{"d_model": 704, "n_kv_head": 11, "vocab_size": 13415, "activation": "tanh_gelu", "qk_norm": false, "init_std_o": 0.0, "init_std_up": 0.0288, "warmup_steps": 342, "decay_fraction": 0.725, "decay_shape": "linear", "train_tokens": 1210000000}
Each number is 128 + 24 x the weight over its row's rms, rounded and kept within 0 to 255. Layers, rows and columns count from 0. Numbers have three digits each. The size before them is the row's rms in percent of the matrix's.

# layer 6 MLP down, 704x4224, rms 0.024, rows 528-627, columns 3776-3839
092:136128081155147161132138067085103147128113113136135155103110133103100168131127161097144116077076113140155189113140127133144085158141102141128140098147101121096111114135117094128126092121162105
098:119123122160087098159184085142133159113121129103173140112133104101115188172130085162100138141108123124111140069146132152133153123132121151179124143178156118105092170146137137123093117117086125
103:132116110129132149164132139143102111098146102123136160094143115122138135080148086135098108145084157134132098121146131064154131119163110127145127140173115141135116111115121115142117117130166120
103:128118132134113162124122103156112084143082146137101161092119119115163130192132174125133097098060128095140057103113161147136156134126108112118161127144154142144092119133106158129138116107130132
094:131155126154108135154141143098155188119150153106119149158170148168135107115137132108147139153120109142150127123111134134115122153147112134101124140150096135149138109090133159139111155103102124
093:083161098096113110156113100096141116124137073164122103143153131125140084138157121119127105124139128112171115090122100171100178148160124134148136114195138125140160114162131126092115132113135108
099:108129154113082141185139150135131187137118141121176146134145122146123094152125150162147125144109155080123155129104117122142119109097129089110122151150139133136129117113111116120130132149110118
099:123095123142110192080080148136112122122114120101137119124159127104115144123120159140123161119149113162138138089150128084175104113146134128136138113131112137098165125107183186146163088143161113
100:161098142126131114125136165108120114160172107123153123077135124108117147110129191149138126132122154139089129130118074073124153126111118151106148143090119125131106129123132111112111139153129119
100:069158128131133137109131129100114153113114126121169079151145126135139127103155134083116114116133172115106174085157130135130124107104117054157123123114083109129128103109187104094115122153114173
102:130126136112133122167141122133176097151116086122101174114159143110112100086135102147113126150134130095184135152090114136118126118103057159102114118133151123139091143148120100140162106162115123
105:100106132117108106119141125093126141077151118150101126146148147130097092171110112154127097111110124128140162111171134194114110127124143111158116137126172099143109151107111133112123132129097125
104:151076132138124161195139124128127132118115141130087121102144118124140139147129117122136117146105162121134155162122144102099125121121148180160142134118137106153121114113157156105133141100154109
102:133145132128128105154125118115136127101126102105137119124099141134138118109106143143166114145146114122134116165123129131129133107122094143163135099127137104123162107089105093104099111156112101
103:168138113113133101152146185072129119155112164136146120111089167116143119109124106104168138130197134157126149116134145167131143103163135112103158144154102150121151095147129152096135136106104166
096:117153178115117158161175106130124125117097108152085118155108105159121114149140111129122131159123125157142129132171147158112108125127115200096175137195098097125145108156090111130102133121127169
099:140118160180114085136086166120149122118128174125165174035119116105140143105069139104123125124076146161119158130112174137068120148157139136141111088121132113156148119116163153124069098118168101
094:125150148135109114111105076143144104089105178130160120104136158107114126140130079130142116126068161160100115139121107124100103115174139160090104128153163151132119114136093142117097112108109142
102:110133113110141122125134139124151117212092159162160094131070169118166128163132152113082098093122135152104128110132134174113132127129148150110174108151138138126152151120122126168145104135133166
098:117120143154136114134146175093176130107181128131137173132119173127122180081168138113136164163099158130121137120132124108137141125114109117126137127110133128133119135120151136160151140096178136
099:140151147116121135094101095131128111160107147098164115093163130095120149118170094092182107091160087123118110139104138159135123122119108122118101114150134104146118146134146168147134105073090156
096:144138105092104130170126099104160089130150139103114109093129085146080113105108157118121144112090145137144074130167118130123123110129157111155137154106139134081148144118115125186141165164140127
103:055118117055092134161135106145119154102141139103147136175152078117132140091094130125150155142107118122116124110150167115135140150136120112131158132122177147138146128126151107151104088123126175
098:112139131132130126134143162159127157173166136128136156070145173136152141149127092104138145148140118174156124140086145154136122151123146100145129084155148162129110161135115110155171121113128145
100:143125141146129112147101137132109133100128096118157117138117166127122135148101060112176184101123141100100125191144124142112138155131141156101129139077124116111113136116103085136114158078137128
099:131120153132085124142140173150106130145107104113144105098119066124126151148116126172168091155144126131174151145150138159144151146134139085064127145167131131139108160110118141151097155144135079
104:162126104135136133114129110138156132096126106161130104133154145120140164114116141119109160128087116074162129119132075130121131177118142074136136096105150138161092146126101110139144089083134111
098:152155154128156137126136153156114108150148119146156176114101138118133096130096136115141153128133126141170118107128130124130152122096140118096124158113127123135141094107118154111132114119149106
104:149102140119145139086112087074102122167120107118118130186108132085163114139113094132183132119128148159075067144125128123152128103129091156127140136164141138096111139101148087051172192118144124
102:115118132130104119123155145134128139139125154167138116132136225131110156124160108189160081128150132111151137154121130115146115143131144133108096134095093113132137134101113176120132132125164167
096:115135155117109143139100156120119133150131107129092105079130188110115106133088097135117121118104154085085154035160152136137160134090097140126136126128167128164125146134135152097089111169097135
101:116144154133115137110117103080110096143125135134122129071146131112130136163135196110162135166161135085115177111124123129170117128148124094081096163176125104160110134160111111206145159115136153
101:121099131123138125123112168157131094118062079119101160126120134138113137138125120143137096088095176129168140110126117132150126117148164110132101129071136126168133137130107147120089091144121099
097:134104147107138107138139087133117135105102128105100109154135177154092158146093131112127114160151158131135126168099184140109127116155133162117123112135099122127119096154090098142166136096222130
091:069120138159119146114141147106119116095131110088175217112123126124128112127117143135147118120112121111126154115163135127151104150098128139153145179125151105159144101143111110154091090122134131
106:130146148126143114135117151172113097114138145151080116099108123093165111132074109090105122116115110124122122119154156146114085122143127192103118072177148127145151143095128128100128112151150111
096:144105152152128135126169155102146085160117157147112155099075136122120140127131112120118180082119067140154106062122105082108106136124152128104139138184124131142113138163160130094128122115131090
101:152138128149141121103134127127133117145121115111161116191148129136112155080155104142166123137161129154052120120130104109120147149139155079108119117105079152142114128150118113107151163158117150
103:121147134109127139137143134146114132140136179094137181123127140140149146117120152084171153128140138129145150091085164165112116154094094155126153139149121154112127120121110144145104121099119116
105:162114129131131110091124188129146146093131119133147104159104141081093099127112129112103169148156126153163135169106080147136118090112202167111104142165107143112113119119122119125102111142129117
097:156163140136124070125126095082070143148136134083152107140118155137150124099122130104086092188051122100078114133099096141081123077121131160148170116130143116124117136090149096163130130121098093
097:112139134100086154148119084088142142138109149119159135131205123162117130142128130122114136131161101137126150108131124130113110164133086132156093155158145124127103094166125080130120122127169125
095:121134138175096104135101148126115135117175098104165132101114123117131142140134095124149133141112129191148124159104131074141133141109166179151135121101118148085153144108102139117099076121107112
105:145122122166139137135135121137133114137109122153098122090113134133142105124163137159123171133126139131137166112071151147100135112111130106087123083128118134140139119139107186126107086137155098
094:121107140134114141099110093154132144132110116119147133142152137134111103103147146096109151109099074106117107147131134107145117129109131143147116119111120106110083129150105153130091099133154082
105:125148145159103115154115153132123136130146163130143112147134154128152113119119094093169118130117126162166129165130171111147133109088136119075108160125112136157139115113098116112113106114150118
099:121093154125140145128138125135136153108112116070134124153152123126066103147157131106112117125161085150142127127138103136103085140070166102122132137117118155147116144108156133160132136115118144
099:133104128124130111134142127120157107115150148157127134093088102112141155118134126141146107136147100125107139140119131184146126136143115153100155145099162159147134138136152177130107090139098162
088:180115141135128134144157142128107139114111148095163116171143147133132128119135086166124098188095111150140127123100156129140099141176126176139153123125140139137094155116146124146098136120135104
099:122131110130153138110128123111104135157148087130183109162142180122136144121135073137158074097126127118122104103167180125145130123095125101160102119149162142121128135154177207161157096126129092
098:158107159131137163146128104164125165127132123143120132092124120148100143103150142103071119078126085135141149148128138137100117140161130120102083126128136133129135129097118157109128120115130145
096:087101127131151113105127134117111156120109149135156117133120159143129152120117101117120177118091139105120122166121130124177156181090117112152146096151055122169163114153125183121088153134142151
092:129117127047131162131146081140104107152132143092151128102137093123131135121152145131145151156129143152128128052149102155122133148140087138123135140152111132152163126143126183141125160148158118
105:129089098123140117091134100128165119144131155132123164093104117122138110153107131138102137124133116155144133153167159138149126102088131081134137163097075140156141097129155160140168086130148146
099:117166130120125144093116090139121150096136098136097148135141123148142135120115148125107129126125109124130095137146131127125117147124112075084111113120152140100128145149105128135150119141138121
104:130133130124186132149121117115101138120099173131128111171098150154107142129105139157108117130179116142091090163153133118128151101143144155118175142132152124168093143112141113119186127059168141
090:162139128104145114158113169156133112131103118147141122171118165142145118138115112130135128101117161154139132151134151108131143117162126118129130127086097119108125110155175081176142134115135139
105:149122111164115129082149127143121157090153153183113099134133134175115175108155127121148179130105152142130115131142101156093166127137089161117121115184146112115175097125151115152115118146131123
094:117142141157134130158078139145120163121103102168160094108093126120112105149133162126093059099111161107095129140100142127133139156119070137100130098145140144112122117118114134113142149143110087
100:119133144096144112106135137076193114106163152122119118140170104127121148159171149134145173149087053098125117131187116066152110127148168131097108144123105129119093121114149166112116127080083133
097:123157161135154124133112141157124131117120182155143130106164118149139144119160117142140147121136129114140127110177114110113130120159145125121081109190125131140109126145186130115105138129120107
093:094109123120130143123113114114128143196136075097147112138128159145178119132141141148104141121127128085139111203090112129163132117144126082117141136134133134105107153128167145136141133099114134
100:118120117129122129130181120139157130121137162113088162147169142078109148062163092122121137115088143137154138114099144124138116133153124108097087116141154134104144127139150118134080081129112141
104:098148142134146116138129173137158091111109129136114112160155144136105120068099155115123163121117105151169144133126151164116119150107068159126094200111133145119128134154065110089136121076109113
101:093116136149091182110122129153091145170170125129117123118167118115113134098143065136089139140092093129118191111100129137117152120133145119105097153103124135102105098136153085126124135101143071
103:152148137110116126192151134138092111115135120101133134110127172140126135125119120146121119142140106133132144169120195120111132104079103135121132176151088119170132127139140101129130112125120134
105:173194124140123107146115136112117119124137086175146153120095073073125072150151139150146132179162127130125142097171105148068143110153137116107158153171074137146171115119049122143116155115174135
102:172188143109137136138122141127115076116110097139141117105081121128070102117158188157128072124087178138101138069102092097113146122150181110117128135123139131125122113107130136112162104105128147
104:114111136169082125080101157101139107087150131115171191105143172134122138120130111113109119098123147113120114137123147153180114111154125129119116152112147128125112102155141143118138159191091193
094:129126132082154106130168132074131121130127147168116121129118110126133163134155177098138152147120135124142107132130092102157159154093115158155154161116130125154083114140110143117099105118143116
101:120135125122142145103117109103116125124146091143139148130110085120088081107089137141112147105146144110121097099154155147083127104108148127117145153102139110124134163130145046149142158117154133
101:129135153129103116173103128133147119111112153156153143130101089136135117164130112155122127117085169116156108181133148149110134175122113129123158116123088111135107084133141118194116133143113126
098:138112111123111108151136096114113100152135119111143110090146098126129099142119140150096151127119105089169141115177154127163119122158145077110132092090117118156133125153155142133107128133125136
097:147134111089158133129126161133106132132117083119130155111127139134135106148118119108111139116146162146131151090092116137069151132091161115151150172133117153126130103120185075163158135105129101
096:138135095166120116161129154115127129129100124120094140120147117119159113103125143173084142120102098108146107142111123140136137113117110147112137114106117136153132141125083131130082132145134084
104:134111106127163090078134168112151141158115120159102120166143135144117113157114104143144130154153135130144171172073121159123134151119088138110144120096132133117117093099109142175164125142125111
101:141091134126130105152121123108127083147100062103136117150130135121148100137073079100117131166123084097129131118098161141123133114135150134136135118114121128143154154098097104097144129186173122
102:135109106147095104154116170133105170128142145105122126098138097149144089144133089137135118146171136114138112130138041154169133117150104097135134150149090120112172134076113125118102150136162107
096:091160140076111130120154123128130108114092097145102157101152150179097147106106140150122098110117117157116108121136122128154097156113112109100118172098135131131171126136193127151125118122134174
099:151149122138130180111142110138116132119168161118150090159146165136106130103124101101115147163112060145140148095140170127146129132154118132114112112121130140156103086146168138146160117152101129
099:136148125103133151162173153105124120165132141110098133124117095127123102133137211126163080153082082131100135149095168119126126117134152070107092145111130129132144126125130152139154136113143073
100:094102133140073103130118126114130132121115101141106162113137064123115152177170148119099139135121127140105156069143105125102129147097121140155135136178124139141130098120169111091133106128164158
096:086123144133104086149108086165145144103161138101112087143124139120167102150100124130135166117093130165124166103148167122123155132128126116121112165140156132166151095127108116101154123113169115
100:113133125111102134141124111129154088145114130152115100147127130120117073132099096162171115150114107111148130114179068108112127108108134140203140121141096097128083180121106138157055138142149105
099:116150143120166187109129126158126119097088110144104138098145123133124119119134131137146141095115123142154128110101123126190102182149113121180123100100096139110140127159111107153167141117119156
094:157129107150141101141111107134124142116093096156133080152153120100132124148114142119114114077068144142115102104092149186113127118139117137127120105103147118156126157147147111174117135134162102
103:155156120135126119104144113119109124136114180171091132131147095126130163182152134108112120113161088126165144097150112137139124130152134110154166117104094123149162113118138112144097131168125173
102:118141164105105146122136091136157158084124114119106125137166096130149103116128136137109111102093145116134145141149127149148140134165098133114112134132146143135116139103162150133146125116157167
096:108113139159129152141140158170113152158138128095098127110133112131145140116117174104110155107092181111131158141095128113120127126110138107107096179132117146142091184126130136109130149125152116
096:112162154084141115124108112125103125152106165133070098117172087149150122122134181103142168167107160148132106141080084167112130155119161126095128147163130147166095136133149139146149137123103169
106:133108119124159140067149161123155135126144154082157115171134126137109135147094123095154139140082090122146144124091134094126124144102092148134108119141058107134142155134140132143110128151142135
096:112122149147172137151125136093129096175098125167130115105103109149127184101111115142164133124044170129104123164111113120154132148065127156105114155096120155141084126111168146113087139119127113
096:151127135120127133097131172120135157082102074141147142153118151122097115098117139101128146185135087116092162180084092143124126120102102146118137122167146132104138156155147126191135131111147138
097:141105135154141119143108148133129113099130157129077126102141099111129117131163146140142140165137114140151110157103129109090152129128100092119095147097125124172129114129114095134096131125110145
102:155161103096137111170131095097124119182176110142116082167131125104151153181135065105121107109124106096108142135129118103122130132158181156152124155152114139137111157152129104124145144076102159
103:124101138112094141120136117097118121158167094111128169095118113126146144114123094077114118106075129132124077098129125166125160104107110176110153139153128122160088138167138153120126150105124118
101:094146143137133109107121135148105095092095097139175156092116119132098122132110098094140114147101130163111098123138117118133126161144112108131091111110128104103043097118129110164105127104143107
102:116143112108101162135158102118138142157128113125144163118113114115163155144132101122165181146117160116106141123157111088123157148075121139124094131137141094124123192134122137127159101107134172
096:121116086128115135136132109106187124133150071129136146140152142147119167138143155131167119101149125078155140151198170142134127103156098144135093141118132161104110122137118163113173126097120129
102:119166109118143106119106103111136113091126112141159126140092136109114172142113111158146110166111119103138140162145147131105132142154167171124128097087114085167120132133098139114109082109154129